config = dict(
    head_dim=64,
    schedule='wsd',
    max_seq_len=256,
    max_steps=3711,
)
Each number is 50 + 10 x the weight over its row's rms, rounded and kept within 0 to 99. Layers, rows and columns count from 0. The size before them is the row's rms in percent of the matrix's.

# layer 9 MLP down (transposed), 1280x320, rms 0.0598, rows 104-210, columns 32-63
087:45 49 51 47 54 59 55 40 51 47 47 37 58 56 60 59 54 47 44 51 37 47 49 48 50 48 48 34 62 55 54 62
100:46 53 64 56 40 50 40 63 35 49 64 44 47 67 60 51 50 50 44 42 68 45 50 55 32 40 41 45 59 58 45 56
110:47 39 59 37 41 39 75 30 44 42 48 57 39 62 55 63 48 70 49 39 48 59 51 55 55 49 56 58 53 50 54 55
113:47 52 43 40 62 55 58 43 59 42 52 35 51 41 49 38 36 65 51 36 78 48 47 76 50 43 52 38 56 45 54 43
105:57 31 41 27 56 48 41 56 57 59 44 42 66 43 49 35 48 54 36 43 41 44 61 53 60 46 43 50 50 56 39 48
108:42 54 51 62 51 65 51 59 57 59 55 49 44 62 48 63 31 58 53 51 47 46 60 53 63 32 28 62 68 31 41 57
105:48 63 42 48 36 56 42 64 63 36 48 46 45 38 48 29 62 50 40 58 61 60 52 63 44 55 51 55 65 39 40 59
081:23 50 48 31 64 61 45 60 61 56 56 59 79 49 51 57 56 49 48 59 55 47 48 62 58 70 50 37 49 59 64 50
102:55 63 47 45 49 57 42 52 48 55 67 55 44 63 46 42 54 47 47 67 33 46 49 56 50 43 39 54 42 41 47 49
108:42 60 49 34 55 62 59 56 48 44 45 53 62 41 44 48 43 57 54 50 40 46 41 45 49 43 46 65 62 56 53 42
101:36 49 53 38 51 57 54 69 55 62 41 40 53 47 40 54 59 60 55 44 50 51 64 33 42 56 39 49 48 56 34 55
097:64 61 42 68 52 49 52 36 49 49 49 73 67 63 44 52 38 53 54 45 42 67 45 30 53 50 57 46 45 57 72 66
088:45 61 55 61 40 73 45 35 47 34 42 43 51 52 44 45 65 65 46 62 51 45 44 48 61 46 54 62 61 54 43 54
100:42 50 50 56 40 54 46 50 48 53 47 43 43 47 71 38 35 54 45 50 57 29 50 47 62 59 50 41 61 47 58 42
101:43 57 60 43 52 56 34 49 46 69 43 53 63 45 52 38 47 56 46 52 40 28 33 61 59 64 42 56 46 58 49 48
102:45 43 50 51 63 50 36 41 39 61 62 37 51 55 44 41 47 54 53 49 42 53 60 56 55 59 47 50 52 34 58 55
103:52 27 38 34 56 54 57 43 59 63 56 46 58 67 56 57 39 60 55 50 64 41 30 40 59 46 60 48 70 59 34 49
097:47 53 55 64 48 56 60 43 52 53 49 49 64 66 39 43 54 58 49 60 44 59 51 37 38 58 54 53 39 64 57 49
089:46 47 40 53 45 46 58 51 38 63 50 54 42 48 46 43 36 74 48 64 48 45 46 52 43 54 56 51 35 50 51 54
096:51 34 32 53 38 40 61 81 40 35 52 57 60 43 52 51 62 56 46 52 57 51 62 46 46 45 44 56 44 66 41 63
102:26 54 60 47 46 36 36 55 46 43 26 52 80 33 51 34 46 50 59 54 43 37 48 60 45 52 53 46 44 47 50 43
101:39 44 43 51 60 33 57 58 59 57 52 46 60 38 39 56 31 43 49 47 70 57 55 47 72 56 43 45 30 51 54 32
097:49 48 67 53 46 46 66 57 59 39 50 66 42 44 44 45 45 58 42 54 44 53 55 40 57 44 46 34 30 52 36 38
100:51 45 47 61 48 44 48 48 50 74 43 62 49 51 57 38 52 53 39 40 48 61 44 45 51 43 49 47 52 34 59 42
102:39 27 69 44 54 56 55 63 59 46 52 54 52 54 49 42 62 37 58 36 59 71 59 30 68 44 38 34 58 55 53 59
085:68 61 49 63 50 44 48 54 52 33 46 50 49 50 60 45 56 51 55 42 50 43 56 42 71 25 53 43 57 35 48 49
097:47 64 37 42 56 40 48 55 36 70 40 53 43 50 54 49 55 52 58 48 65 56 59 44 29 44 29 63 47 56 59 51
094:51 38 41 63 63 49 47 52 47 45 27 48 55 45 49 35 52 53 74 44 53 49 53 60 36 52 44 50 66 54 57 48
108:43 53 56 52 67 32 53 57 57 42 45 39 43 59 41 34 38 53 30 53 54 60 58 38 28 42 52 55 57 61 69 34
108:53 57 49 55 40 54 37 46 48 46 41 46 53 44 52 57 38 37 66 27 37 50 46 62 52 62 60 52 49 58 59 59
097:57 21 61 44 38 44 56 53 33 43 49 48 51 59 46 48 57 61 28 45 53 60 64 60 69 41 51 50 38 56 52 59
098:37 61 50 54 54 63 40 49 73 49 49 35 71 51 46 71 50 49 69 54 58 61 53 44 60 50 55 57 67 44 53 49
099:44 62 26 63 56 61 42 48 63 56 55 49 55 38 54 32 42 51 51 46 33 44 40 37 49 57 60 39 57 50 51 41
095:61 40 35 33 59 31 46 55 62 38 52 51 44 51 51 55 56 60 67 48 52 48 67 44 49 53 31 57 40 51 47 42
111:46 49 46 46 46 49 51 46 27 64 57 58 42 51 58 55 41 49 51 39 61 30 55 58 38 65 33 38 56 54 43 49
093:37 54 48 55 54 54 56 46 71 49 47 58 38 52 49 51 40 49 64 64 52 52 60 48 60 45 63 49 57 64 73 56
109:49 54 44 25 54 38 67 57 48 35 62 52 42 55 40 51 38 48 62 64 35 44 57 43 54 53 55 44 58 59 58 60
097:50 52 55 55 41 64 49 61 54 44 45 62 61 33 36 56 40 29 39 53 34 53 41 54 49 51 64 44 55 46 54 55
083:29 64 41 54 51 59 44 62 56 49 68 52 74 18 48 44 49 50 42 39 49 59 38 69 70 39 54 66 58 40 55 36
109:48 69 39 49 36 61 48 46 42 37 62 41 45 42 48 33 58 45 49 55 43 65 43 47 60 47 42 64 38 62 51 44
094:64 53 67 45 53 56 51 60 42 49 70 43 40 49 35 42 47 41 38 59 46 49 51 36 41 49 56 42 61 54 53 42
095:55 47 53 46 43 41 45 38 64 53 33 67 41 49 39 41 60 52 70 52 60 32 51 42 51 57 35 63 47 54 51 55
094:51 74 45 51 37 56 48 49 65 46 66 79 51 66 59 43 40 45 43 57 75 75 47 55 30 32 72 34 42 47 57 60
101:40 48 55 61 49 41 55 48 56 57 45 51 50 53 55 52 61 53 63 53 58 47 52 39 41 61 53 40 43 31 42 62
103:52 67 49 47 48 48 45 63 45 52 49 38 62 50 38 62 34 57 63 38 42 36 41 47 50 49 45 63 75 43 57 54
117:42 62 49 41 55 44 61 41 43 40 62 66 42 56 64 52 45 33 57 62 75 44 47 48 50 30 43 53 51 53 43 53
094:46 29 65 56 70 57 54 51 55 54 65 27 50 52 55 50 45 71 21 56 51 61 52 61 62 51 33 43 59 56 31 36
104:45 58 52 41 67 58 42 53 48 53 45 44 39 47 52 39 55 41 42 52 45 48 44 51 54 54 48 47 57 43 44 51
105:47 52 60 53 46 46 55 53 43 29 45 41 32 63 59 49 66 69 54 53 52 47 62 56 53 49 50 45 45 58 53 46
100:50 60 49 48 52 47 49 48 60 47 57 61 54 42 49 36 49 56 57 42 44 42 25 52 62 43 45 51 56 52 55 43
099:44 43 40 47 53 50 56 52 54 51 49 43 47 49 65 52 39 51 47 43 69 34 66 54 45 54 52 57 39 59 44 60
089:57 69 51 59 50 42 48 37 62 87 55 48 68 59 46 59 46 43 49 47 46 43 39 56 53 39 56 48 62 39 53 46
103:38 44 62 55 43 44 64 34 63 54 55 48 29 69 64 39 38 52 50 55 44 52 36 52 40 55 63 57 40 53 53 58
089:45 46 38 54 50 40 55 61 51 64 55 38 38 47 43 52 45 56 31 28 69 50 63 54 53 34 37 55 57 46 54 53
093:40 51 25 53 47 50 54 53 42 55 54 58 53 46 46 54 59 52 39 44 55 47 39 50 62 52 49 65 62 39 39 62
100:43 47 57 69 41 43 38 44 41 42 53 50 50 29 51 64 55 49 56 58 55 38 50 55 38 54 51 41 47 63 44 44
125:45 53 67 57 57 62 41 52 46 64 55 48 38 65 53 45 53 52 65 45 45 40 49 16 42 52 59 36 60 47 59 62
086:63 44 54 29 65 40 39 52 70 47 53 55 50 57 49 48 62 48 70 54 52 34 52 56 56 43 59 50 42 42 44 48
103:59 45 56 33 58 38 47 57 72 51 51 55 47 53 56 49 59 40 36 65 46 52 64 46 54 55 32 52 58 38 36 45
108:54 42 30 48 39 46 56 39 52 43 45 54 59 37 49 56 51 57 47 58 46 56 60 46 44 72 53 48 51 26 40 48
109:56 46 53 44 54 49 46 69 51 41 43 47 39 49 40 44 57 38 47 56 51 51 47 50 55 45 47 51 49 57 44 62
099:42 49 55 21 45 31 41 51 50 26 30 35 44 46 38 34 54 34 44 54 59 45 49 47 41 76 57 45 71 40 42 46
102:63 51 67 46 57 27 50 25 45 44 70 53 58 60 56 76 45 47 59 46 35 52 39 46 46 48 55 51 57 61 56 48
103:52 62 37 45 47 39 54 36 41 58 52 47 55 62 55 56 34 53 55 53 34 47 48 46 55 45 49 60 66 60 73 32
092:52 55 48 58 46 49 31 47 35 57 49 35 76 42 55 52 60 43 52 51 54 34 27 54 52 51 42 60 57 39 44 43
118:48 57 51 50 42 54 31 44 49 49 72 48 59 51 39 43 55 59 34 49 40 52 48 55 53 49 20 49 50 39 40 55
110:35 54 65 58 41 66 36 46 47 80 46 42 56 37 53 50 60 57 44 55 53 58 65 48 46 55 34 45 40 29 48 57
092:55 38 43 36 52 60 27 53 52 62 55 55 37 37 47 48 57 38 46 29 51 58 69 63 52 52 55 57 50 43 47 43
095:45 46 48 47 54 37 38 58 54 50 35 51 44 46 46 35 49 57 47 34 49 28 56 68 40 64 41 49 46 40 62 74
104:43 45 38 53 57 53 47 65 55 59 56 41 42 49 44 66 47 48 53 47 52 31 42 57 49 60 60 63 34 55 41 46
091:50 57 46 43 53 43 47 51 44 48 38 59 50 40 62 58 62 64 53 52 47 32 59 65 51 40 55 47 40 50 45 58
096:50 47 46 59 52 64 53 61 49 25 52 58 52 61 37 37 54 45 61 53 41 49 51 70 41 33 51 43 52 49 30 47
097:40 58 49 65 58 57 50 57 50 43 55 46 55 53 55 40 41 38 48 66 51 47 57 52 40 53 48 61 56 49 54 54
100:57 47 47 62 77 54 46 51 59 53 63 53 54 55 47 43 43 25 52 60 45 57 47 47 72 50 67 66 52 47 49 59
102:50 52 51 47 59 53 44 17 42 47 65 57 55 67 54 67 62 53 43 36 54 45 53 36 60 54 69 48 59 29 56 59
100:38 58 54 65 41 51 51 50 49 37 35 56 51 50 30 44 42 59 49 69 46 50 43 50 53 48 45 56 38 44 57 56
088:55 58 53 60 46 71 53 43 40 45 32 50 36 51 54 51 59 53 45 41 37 61 47 64 48 53 60 48 72 43 36 43
110:29 36 43 67 50 46 61 47 56 39 36 46 53 66 58 37 58 41 42 55 60 40 53 51 45 52 46 60 43 66 61 50
087:59 52 40 42 47 40 46 69 57 52 54 41 45 65 41 29 40 58 55 50 37 51 47 54 50 37 57 57 47 47 50 45
102:47 54 47 60 55 52 57 61 48 63 54 44 43 41 44 29 49 44 53 58 53 53 49 59 57 37 42 57 54 51 41 48
111:45 31 68 52 38 54 47 54 49 55 44 51 60 66 54 44 63 54 35 50 51 55 46 43 46 49 42 38 61 38 52 54
085:56 49 33 61 39 50 43 60 74 53 51 40 56 43 54 43 35 46 45 46 55 42 34 49 54 54 54 67 69 55 56 70
097:53 40 68 44 31 68 53 55 60 55 44 41 57 55 43 34 38 46 55 55 61 55 54 64 37 32 34 62 59 51 51 53
099:59 60 48 46 40 43 45 47 38 38 35 47 54 51 55 52 56 35 63 43 59 60 58 38 52 43 50 40 45 54 48 47
102:48 55 46 56 47 62 50 57 32 35 69 55 48 55 49 52 64 62 52 46 47 53 49 46 57 44 57 38 54 71 49 61
093:49 44 44 38 67 55 44 51 49 37 39 43 38 83 41 51 44 45 48 44 56 58 44 39 62 41 56 66 45 55 54 42
090:51 64 41 62 31 67 58 33 40 35 49 39 45 45 58 73 33 48 51 31 60 50 61 44 73 43 47 46 37 47 65 57
111:43 56 28 25 46 44 45 46 47 66 45 46 35 74 68 44 48 46 55 67 46 40 49 46 43 57 49 65 33 53 49 58
095:40 56 66 48 40 51 63 42 51 42 39 59 54 32 41 56 39 51 26 44 61 38 58 51 64 50 70 61 53 50 54 41
102:56 64 45 50 44 54 33 67 46 49 52 48 47 37 49 47 65 58 46 58 48 68 43 51 45 39 23 83 34 60 49 34
111:41 34 59 44 61 60 60 62 45 43 39 49 68 48 49 43 50 28 57 65 56 63 56 46 51 54 39 58 38 49 55 37
098:62 49 47 53 50 57 59 49 60 73 40 67 70 48 47 51 43 38 50 42 40 38 40 46 54 43 49 46 51 49 48 42
122:54 62 63 44 40 55 58 63 35 60 50 58 60 40 41 62 58 44 58 66 39 59 63 47 52 54 54 47 27 56 29 48
107:50 51 37 48 48 71 45 52 43 55 55 49 58 47 25 40 64 53 55 42 48 39 42 46 57 36 49 47 36 56 51 50
098:58 40 38 42 43 57 52 50 43 43 60 34 38 60 32 58 57 67 45 44 50 59 46 47 69 50 59 49 53 60 46 51
088:32 38 45 59 63 51 42 54 50 55 55 43 45 51 56 51 56 42 34 48 49 36 53 55 44 50 50 52 57 51 51 42
094:59 42 47 60 46 57 47 55 59 61 66 38 49 58 59 40 53 39 46 45 44 52 40 49 54 50 47 54 55 39 36 56
097:59 64 46 50 57 50 45 63 57 52 59 38 56 59 58 46 49 51 39 50 57 39 52 47 54 29 59 45 50 55 55 59
097:64 65 37 59 64 58 54 57 33 44 49 39 54 58 58 43 51 54 44 43 52 53 52 59 44 54 48 58 54 50 54 55
091:44 59 61 42 38 54 50 58 32 42 37 49 43 59 32 51 79 47 63 58 48 47 57 56 71 55 57 40 42 38 61 68
098:55 62 37 41 56 37 58 38 19 57 51 58 39 43 55 51 36 47 62 44 70 58 41 38 54 55 52 61 50 44 45 61
107:46 37 53 55 70 43 40 56 62 60 59 61 51 41 45 60 36 41 53 72 48 54 70 69 40 60 54 49 57 50 58 53
084:74 42 56 55 57 29 55 71 50 51 47 66 33 57 53 48 49 63 48 60 49 40 32 43 52 32 40 54 48 48 60 59
098:64 60 35 52 46 69 32 40 43 42 35 51 49 39 53 39 50 44 53 40 50 71 51 56 29 53 44 47 62 59 54 52
108:43 49 67 48 53 55 56 61 61 51 57 55 49 48 55 36 43 74 52 56 53 66 59 50 42 42 35 64 66 73 50 38
099:23 50 64 64 73 60 49 58 46 48 50 42 54 40 52 47 67 55 42 39 52 56 51 47 43 45 29 45 47 63 63 44
092:58 42 43 46 57 51 48 50 53 42 38 44 37 48 65 60 55 46 65 57 59 66 32 26 74 46 40 50 58 62 63 41
# layer 9 MLP up, 1280x320, rms 0.0683, rows 105-211, columns 32-63
092:38 43 28 39 42 47 38 49 50 46 47 66 53 38 58 55 39 28 44 48 54 39 51 62 51 39 48 70 45 57 55 34
101:39 40 31 65 43 56 45 53 47 56 51 55 56 38 50 53 48 55 47 38 40 57 56 63 48 70 71 43 44 53 68 51
109:47 51 49 48 47 52 50 60 58 54 57 64 40 42 47 48 51 71 45 54 36 59 44 65 41 65 43 52 41 46 52 50
105:42 41 59 53 54 30 46 59 33 56 52 49 63 24 50 52 55 65 37 37 39 54 37 50 59 74 45 38 45 41 65 38
111:60 59 39 53 49 64 34 54 61 47 29 58 39 48 61 46 50 45 20 58 50 52 43 46 59 67 44 56 53 54 68 40
107:37 54 47 57 45 53 53 68 49 46 29 50 48 43 45 43 58 52 53 49 44 56 61 57 63 62 38 44 42 42 83 66
085:44 45 61 59 44 47 60 51 51 44 58 54 44 58 41 52 40 64 53 34 51 56 57 49 43 65 57 46 59 53 55 60
107:60 46 55 32 45 60 54 52 48 49 56 59 53 40 48 50 54 35 49 67 39 55 50 53 68 44 51 75 39 51 48 58
102:42 44 42 45 38 65 37 61 39 44 53 54 43 52 55 31 37 42 32 54 50 44 57 63 33 36 65 47 60 42 55 38
100:58 56 31 48 55 44 62 60 41 46 48 41 60 50 64 49 53 43 63 52 39 51 42 47 44 45 53 41 44 61 50 45
101:40 67 28 53 31 50 52 37 48 38 39 39 55 43 70 57 58 49 60 63 49 43 54 41 58 51 63 38 57 61 58 56
090:40 59 54 34 58 48 59 44 66 43 50 75 53 54 36 49 52 67 49 61 44 60 49 53 55 59 60 50 40 49 49 58
096:40 44 53 42 62 64 53 68 59 48 68 43 74 54 51 39 50 40 57 46 40 38 49 25 51 53 46 43 40 63 45 66
102:48 75 57 31 28 46 18 52 47 38 47 48 62 53 45 45 38 37 52 45 33 47 51 55 64 56 53 40 52 48 60 41
105:20 52 54 49 53 65 76 52 44 54 60 48 51 48 44 49 48 52 62 46 50 67 33 34 53 57 44 58 30 56 52 48
099:58 48 36 59 61 49 33 52 42 55 62 51 61 29 43 43 65 46 66 45 38 28 48 31 46 54 44 68 34 63 56 52
095:65 50 58 27 56 34 60 64 44 25 51 69 51 40 54 55 35 53 54 42 55 44 53 52 44 44 60 46 39 48 55 38
092:35 46 43 33 53 59 44 54 46 47 48 57 54 64 59 48 56 41 53 47 43 34 49 56 50 52 40 52 63 35 64 47
095:54 70 33 54 61 48 49 39 65 59 64 60 48 42 55 53 59 66 53 52 44 41 44 61 54 42 59 34 54 50 73 53
115:40 71 49 54 48 58 40 54 28 33 45 46 46 41 67 41 37 37 48 45 60 58 51 48 52 64 52 39 46 62 60 44
100:51 53 47 44 44 71 46 60 50 52 29 38 44 50 68 50 37 48 60 61 46 42 56 37 63 64 47 49 60 69 53 68
093:62 44 47 38 42 33 58 55 51 31 54 40 61 36 66 56 44 41 60 62 33 40 42 43 68 60 44 52 40 55 53 35
098:54 42 25 57 68 52 51 66 35 60 46 58 50 34 58 45 50 54 45 48 29 49 60 38 58 54 45 47 44 58 49 56
099:52 57 60 32 53 36 51 69 44 58 58 45 44 53 60 39 49 53 39 59 47 37 65 62 55 45 70 43 42 47 48 51
089:44 47 55 47 54 56 66 44 46 66 33 49 64 50 62 42 46 36 57 56 39 62 51 31 51 58 42 65 63 48 52 59
104:54 54 51 45 50 58 40 53 56 60 61 46 46 41 35 54 43 55 44 39 38 50 30 54 48 40 55 40 37 35 67 45
094:55 55 35 49 38 30 53 55 52 60 52 60 42 50 50 34 48 44 32 67 51 60 51 71 55 50 44 59 57 54 52 46
103:44 42 25 36 45 62 56 55 67 48 59 62 56 47 57 45 48 54 42 71 34 46 47 61 46 55 63 44 18 25 65 34
103:60 46 52 36 41 37 56 45 56 67 51 67 40 59 53 40 54 47 42 74 46 50 49 63 68 57 66 35 58 60 51 46
099:57 49 48 38 52 51 54 51 51 55 73 39 51 37 46 40 45 49 56 58 40 31 47 35 47 67 64 51 39 46 65 34
096:30 51 51 52 38 49 59 40 54 55 51 53 49 58 51 61 30 47 59 58 46 47 45 70 58 54 76 32 39 42 46 51
102:42 50 49 32 53 58 43 52 46 46 49 43 73 34 66 68 48 59 55 54 58 61 51 39 69 51 49 49 34 42 39 52
099:48 62 48 49 51 49 56 62 41 40 34 36 39 53 52 34 51 22 35 64 58 47 54 39 44 72 69 35 66 63 55 39
108:48 54 37 57 38 61 55 46 43 58 52 54 64 57 60 46 62 44 53 66 42 46 46 46 48 51 51 38 31 58 45 59
094:51 59 31 40 44 38 53 48 53 45 46 56 49 60 46 24 41 45 45 55 47 34 42 59 53 62 43 39 63 42 59 47
108:56 48 39 55 31 49 44 46 35 36 61 46 46 35 78 53 33 48 37 55 39 35 38 36 42 65 90 31 57 72 56 37
099:55 47 12 44 74 43 40 53 30 41 32 50 53 55 66 47 51 50 37 59 41 39 50 52 46 38 77 51 54 43 53 46
085:43 37 61 56 39 47 57 50 49 52 38 37 39 59 58 40 55 50 52 67 45 57 64 39 46 55 49 35 62 56 47 53
109:46 68 45 37 38 63 45 39 50 35 60 44 41 39 55 64 51 45 64 42 45 52 40 58 54 52 52 55 29 72 62 42
096:39 48 50 54 44 49 47 53 49 48 28 58 58 55 63 61 47 53 57 51 40 49 53 54 63 47 47 47 43 49 56 52
096:52 63 45 67 51 55 51 54 66 70 51 53 48 49 50 41 49 46 34 65 56 41 57 62 44 62 63 60 39 51 53 47
092:56 50 54 57 46 46 57 58 41 53 45 66 55 63 56 46 48 53 48 54 44 36 58 42 43 48 37 60 41 56 60 59
099:46 63 47 51 38 72 53 62 47 39 33 54 62 63 57 34 48 27 50 30 55 50 56 58 61 39 49 42 56 56 48 41
098:44 56 56 46 57 49 51 55 48 44 30 64 58 58 50 53 46 56 50 63 37 57 50 43 48 61 51 61 27 57 47 57
118:46 43 53 42 52 44 70 66 64 54 54 70 61 45 37 58 42 32 59 57 46 67 61 46 59 67 51 64 58 57 49 69
092:37 54 38 41 46 66 59 57 46 45 56 58 52 39 49 38 50 49 29 44 53 48 56 57 42 52 69 55 47 47 52 39
107:54 56 32 26 51 46 50 67 49 30 35 46 78 51 30 40 56 51 59 31 49 45 41 53 58 62 66 62 39 62 48 55
103:52 45 31 45 51 45 63 51 41 37 62 45 57 52 46 38 46 59 55 49 47 48 60 55 57 44 48 42 30 59 40 50
100:57 63 47 54 49 48 51 57 44 54 51 58 51 44 55 49 46 43 44 43 38 53 44 47 63 55 69 31 35 69 62 60
095:45 50 51 67 32 55 56 44 53 48 59 53 46 47 41 55 35 50 35 72 51 58 43 52 43 34 62 51 37 53 56 61
092:65 56 49 38 27 53 44 55 48 42 50 49 66 55 65 47 34 60 49 57 40 54 32 45 65 46 46 50 59 54 77 65
103:41 67 46 40 48 69 53 45 51 38 45 43 64 43 35 29 46 39 42 35 44 59 52 70 53 39 39 37 34 58 60 56
091:52 42 50 59 41 42 51 51 53 53 55 70 51 26 46 42 48 51 69 61 49 34 55 45 52 53 52 60 42 51 67 56
093:41 47 52 40 58 54 42 47 55 37 67 33 49 43 57 46 39 58 49 48 42 50 47 67 58 48 58 51 54 49 76 38
097:57 41 59 49 26 48 54 57 33 49 52 64 57 41 55 46 22 41 44 45 48 53 68 48 50 51 60 35 48 46 50 58
114:44 79 53 60 57 62 39 64 48 39 54 56 69 31 45 53 41 50 57 40 58 32 66 46 54 47 40 53 57 49 47 51
096:48 48 51 62 30 67 55 43 40 43 39 58 50 58 47 35 45 49 42 44 49 48 55 58 47 61 53 39 53 59 71 55
103:42 55 32 47 43 36 53 58 53 41 37 50 59 40 43 55 41 64 57 50 51 59 60 62 47 74 60 39 47 53 55 59
109:50 52 42 45 45 39 61 57 39 22 59 37 58 62 41 51 59 53 36 39 41 61 33 41 50 52 54 58 55 47 49 33
114:43 51 43 64 44 47 43 59 42 63 31 53 40 50 52 53 34 42 47 47 50 65 57 42 45 72 59 44 48 51 48 45
098:58 56 60 52 51 51 29 65 55 57 51 56 70 59 47 44 36 41 39 64 46 15 41 39 44 53 55 68 50 41 49 34
102:46 42 51 36 45 38 54 54 50 49 68 65 68 46 50 60 49 32 26 47 50 67 42 52 49 51 70 37 52 59 49 63
098:47 52 19 56 44 52 68 46 53 43 51 66 60 31 46 61 38 40 65 59 46 65 41 45 66 46 55 65 53 55 48 49
091:58 46 55 57 41 65 61 70 42 51 51 54 36 58 47 45 57 67 48 39 36 42 56 69 56 43 64 46 38 72 54 62
122:37 54 50 38 59 63 46 58 42 37 40 54 58 42 51 37 40 42 54 66 47 66 58 42 50 57 64 45 50 44 45 55
118:55 66 45 44 47 45 42 58 28 53 49 48 56 51 45 32 55 57 45 47 40 50 42 48 57 53 38 46 44 52 71 51
096:40 61 37 31 47 39 50 78 33 50 48 46 52 45 34 53 50 46 43 52 47 57 43 55 51 47 45 49 49 47 47 62
093:66 58 32 41 47 50 74 47 34 65 43 57 50 42 46 35 53 49 67 81 50 65 55 29 71 44 71 47 54 62 51 54
105:77 61 38 59 57 46 60 61 51 57 65 59 61 51 40 57 44 41 46 49 44 30 33 52 53 38 63 58 53 51 57 61
095:72 58 55 38 56 37 46 62 45 48 49 53 51 60 41 45 42 46 50 66 46 52 52 48 32 53 56 40 36 47 59 61
094:47 52 54 63 48 53 43 51 33 42 36 46 39 52 53 54 67 37 57 52 36 16 52 38 59 53 32 56 58 49 50 62
098:41 57 54 38 46 43 64 59 51 39 56 65 50 39 33 43 22 39 43 57 57 56 48 40 52 62 72 48 48 52 51 53
098:49 56 47 52 40 48 60 56 41 44 71 41 59 35 42 57 55 52 52 39 37 42 27 58 57 42 50 42 45 73 50 57
112:43 49 52 46 32 57 46 61 58 40 52 32 39 66 52 51 58 44 44 54 56 46 54 57 50 58 55 48 54 42 46 58
100:49 74 51 50 37 38 64 53 49 44 53 29 54 68 40 40 55 58 47 44 47 24 51 39 66 39 32 49 48 63 57 46
087:56 45 40 38 50 41 55 65 41 43 47 45 54 47 58 44 41 59 33 36 51 57 66 53 43 45 64 50 58 57 56 39
112:45 57 44 49 56 70 54 66 41 46 31 49 54 41 50 52 43 48 51 58 46 59 56 51 36 62 65 48 57 47 49 65
084:51 50 41 60 42 58 65 50 23 35 42 61 52 42 45 67 46 41 38 54 44 62 73 40 47 53 49 62 43 77 51 66
107:54 50 41 42 61 54 53 56 34 50 64 48 61 31 41 31 61 51 66 39 34 45 60 63 43 37 64 44 47 62 49 47
116:45 38 47 58 40 63 54 54 50 43 43 67 58 57 50 51 24 54 40 39 21 60 57 59 46 72 51 63 55 41 58 34
088:66 52 46 33 51 46 61 43 37 62 57 61 47 57 27 31 46 38 40 32 43 71 61 47 55 46 40 53 43 63 55 49
095:40 51 41 63 60 50 50 56 37 57 36 44 63 36 45 33 55 39 55 61 31 46 47 62 56 41 41 51 37 64 49 32
097:39 60 40 40 54 57 38 64 49 61 53 46 55 40 52 45 58 43 38 67 37 64 51 54 52 63 60 29 45 54 50 61
103:50 58 39 53 33 32 56 50 55 62 36 62 47 53 43 30 43 44 49 68 47 54 33 60 49 60 51 43 63 32 51 41
090:41 47 53 40 36 47 46 53 38 51 52 62 51 56 49 49 54 54 56 66 24 44 59 50 38 47 72 66 40 39 57 29
090:55 42 55 53 40 41 39 65 59 55 49 46 50 34 53 39 27 44 45 69 55 62 52 58 46 56 52 56 71 65 60 58
120:53 67 52 58 40 64 47 57 52 42 66 47 49 50 47 58 44 62 79 42 50 34 59 60 62 52 57 64 50 37 49 45
095:63 54 35 56 48 51 37 47 65 44 56 47 43 42 61 33 56 47 64 38 38 52 41 57 29 52 35 52 56 59 54 54
103:44 56 41 30 65 49 41 60 39 40 57 68 61 42 36 34 50 25 51 73 39 60 16 36 65 53 67 34 48 38 64 52
115:44 50 36 48 52 63 45 79 42 66 44 59 42 35 57 47 39 36 50 79 57 75 56 32 58 38 65 62 55 43 41 56
097:53 50 37 39 31 47 78 49 45 54 47 50 51 42 50 66 44 53 49 49 50 41 57 50 49 58 46 49 54 31 63 28
129:38 49 58 28 57 50 58 49 64 55 39 49 62 40 47 35 50 53 38 41 31 50 54 59 63 58 63 61 49 42 53 64
107:40 52 40 58 52 45 49 71 40 50 54 53 36 51 47 47 34 42 51 57 43 54 45 54 53 47 67 66 50 55 50 51
111:40 55 45 60 27 55 55 63 38 38 40 51 47 42 55 46 34 44 43 48 49 31 32 40 58 50 49 45 65 47 63 38
085:54 56 57 65 31 60 65 49 40 35 61 56 47 35 33 49 61 58 39 40 37 51 37 61 40 58 52 61 46 48 44 63
095:39 51 34 47 36 40 70 55 38 41 55 51 66 39 47 60 47 46 61 41 35 47 42 53 54 72 64 60 45 52 66 40
096:54 52 44 60 37 35 53 49 53 59 42 68 65 53 40 47 53 38 51 52 33 46 37 71 38 73 52 56 49 36 51 48
101:49 55 49 34 47 43 54 78 52 62 54 54 57 34 51 49 39 61 52 56 53 37 52 41 55 79 38 56 50 39 34 61
091:64 47 41 44 50 50 54 60 41 50 54 58 58 61 63 34 42 63 41 41 49 53 48 62 50 51 45 42 38 72 38 68
096:55 43 42 58 40 49 46 45 58 43 46 46 53 49 54 44 55 53 60 66 34 39 46 70 40 65 40 52 57 67 51 54
106:37 44 30 26 31 56 56 58 66 32 57 62 55 39 31 47 36 39 56 34 51 54 38 59 45 61 61 55 25 44 46 43
084:41 59 61 45 37 57 60 46 53 66 58 44 55 56 42 46 47 50 52 51 35 71 57 53 56 64 58 49 29 65 56 63
096:44 59 37 34 48 44 65 70 43 60 53 56 64 62 56 51 39 30 46 36 48 39 57 57 65 41 48 51 40 42 56 33
107:40 65 32 54 54 39 57 48 43 42 49 58 59 41 47 39 51 56 62 51 46 55 48 57 47 51 56 36 41 77 60 41
103:59 67 39 43 60 42 54 41 42 49 65 44 55 35 41 54 60 50 59 31 30 71 31 55 44 50 57 42 36 67 58 48
093:55 50 52 30 46 53 67 46 36 61 39 46 85 32 51 39 36 48 69 60 52 41 68 62 70 63 50 32 45 65 61 46
110:43 47 44 45 42 45 56 80 68 56 52 59 35 51 48 43 44 51 44 49 49 45 45 65 56 60 43 55 62 45 52 52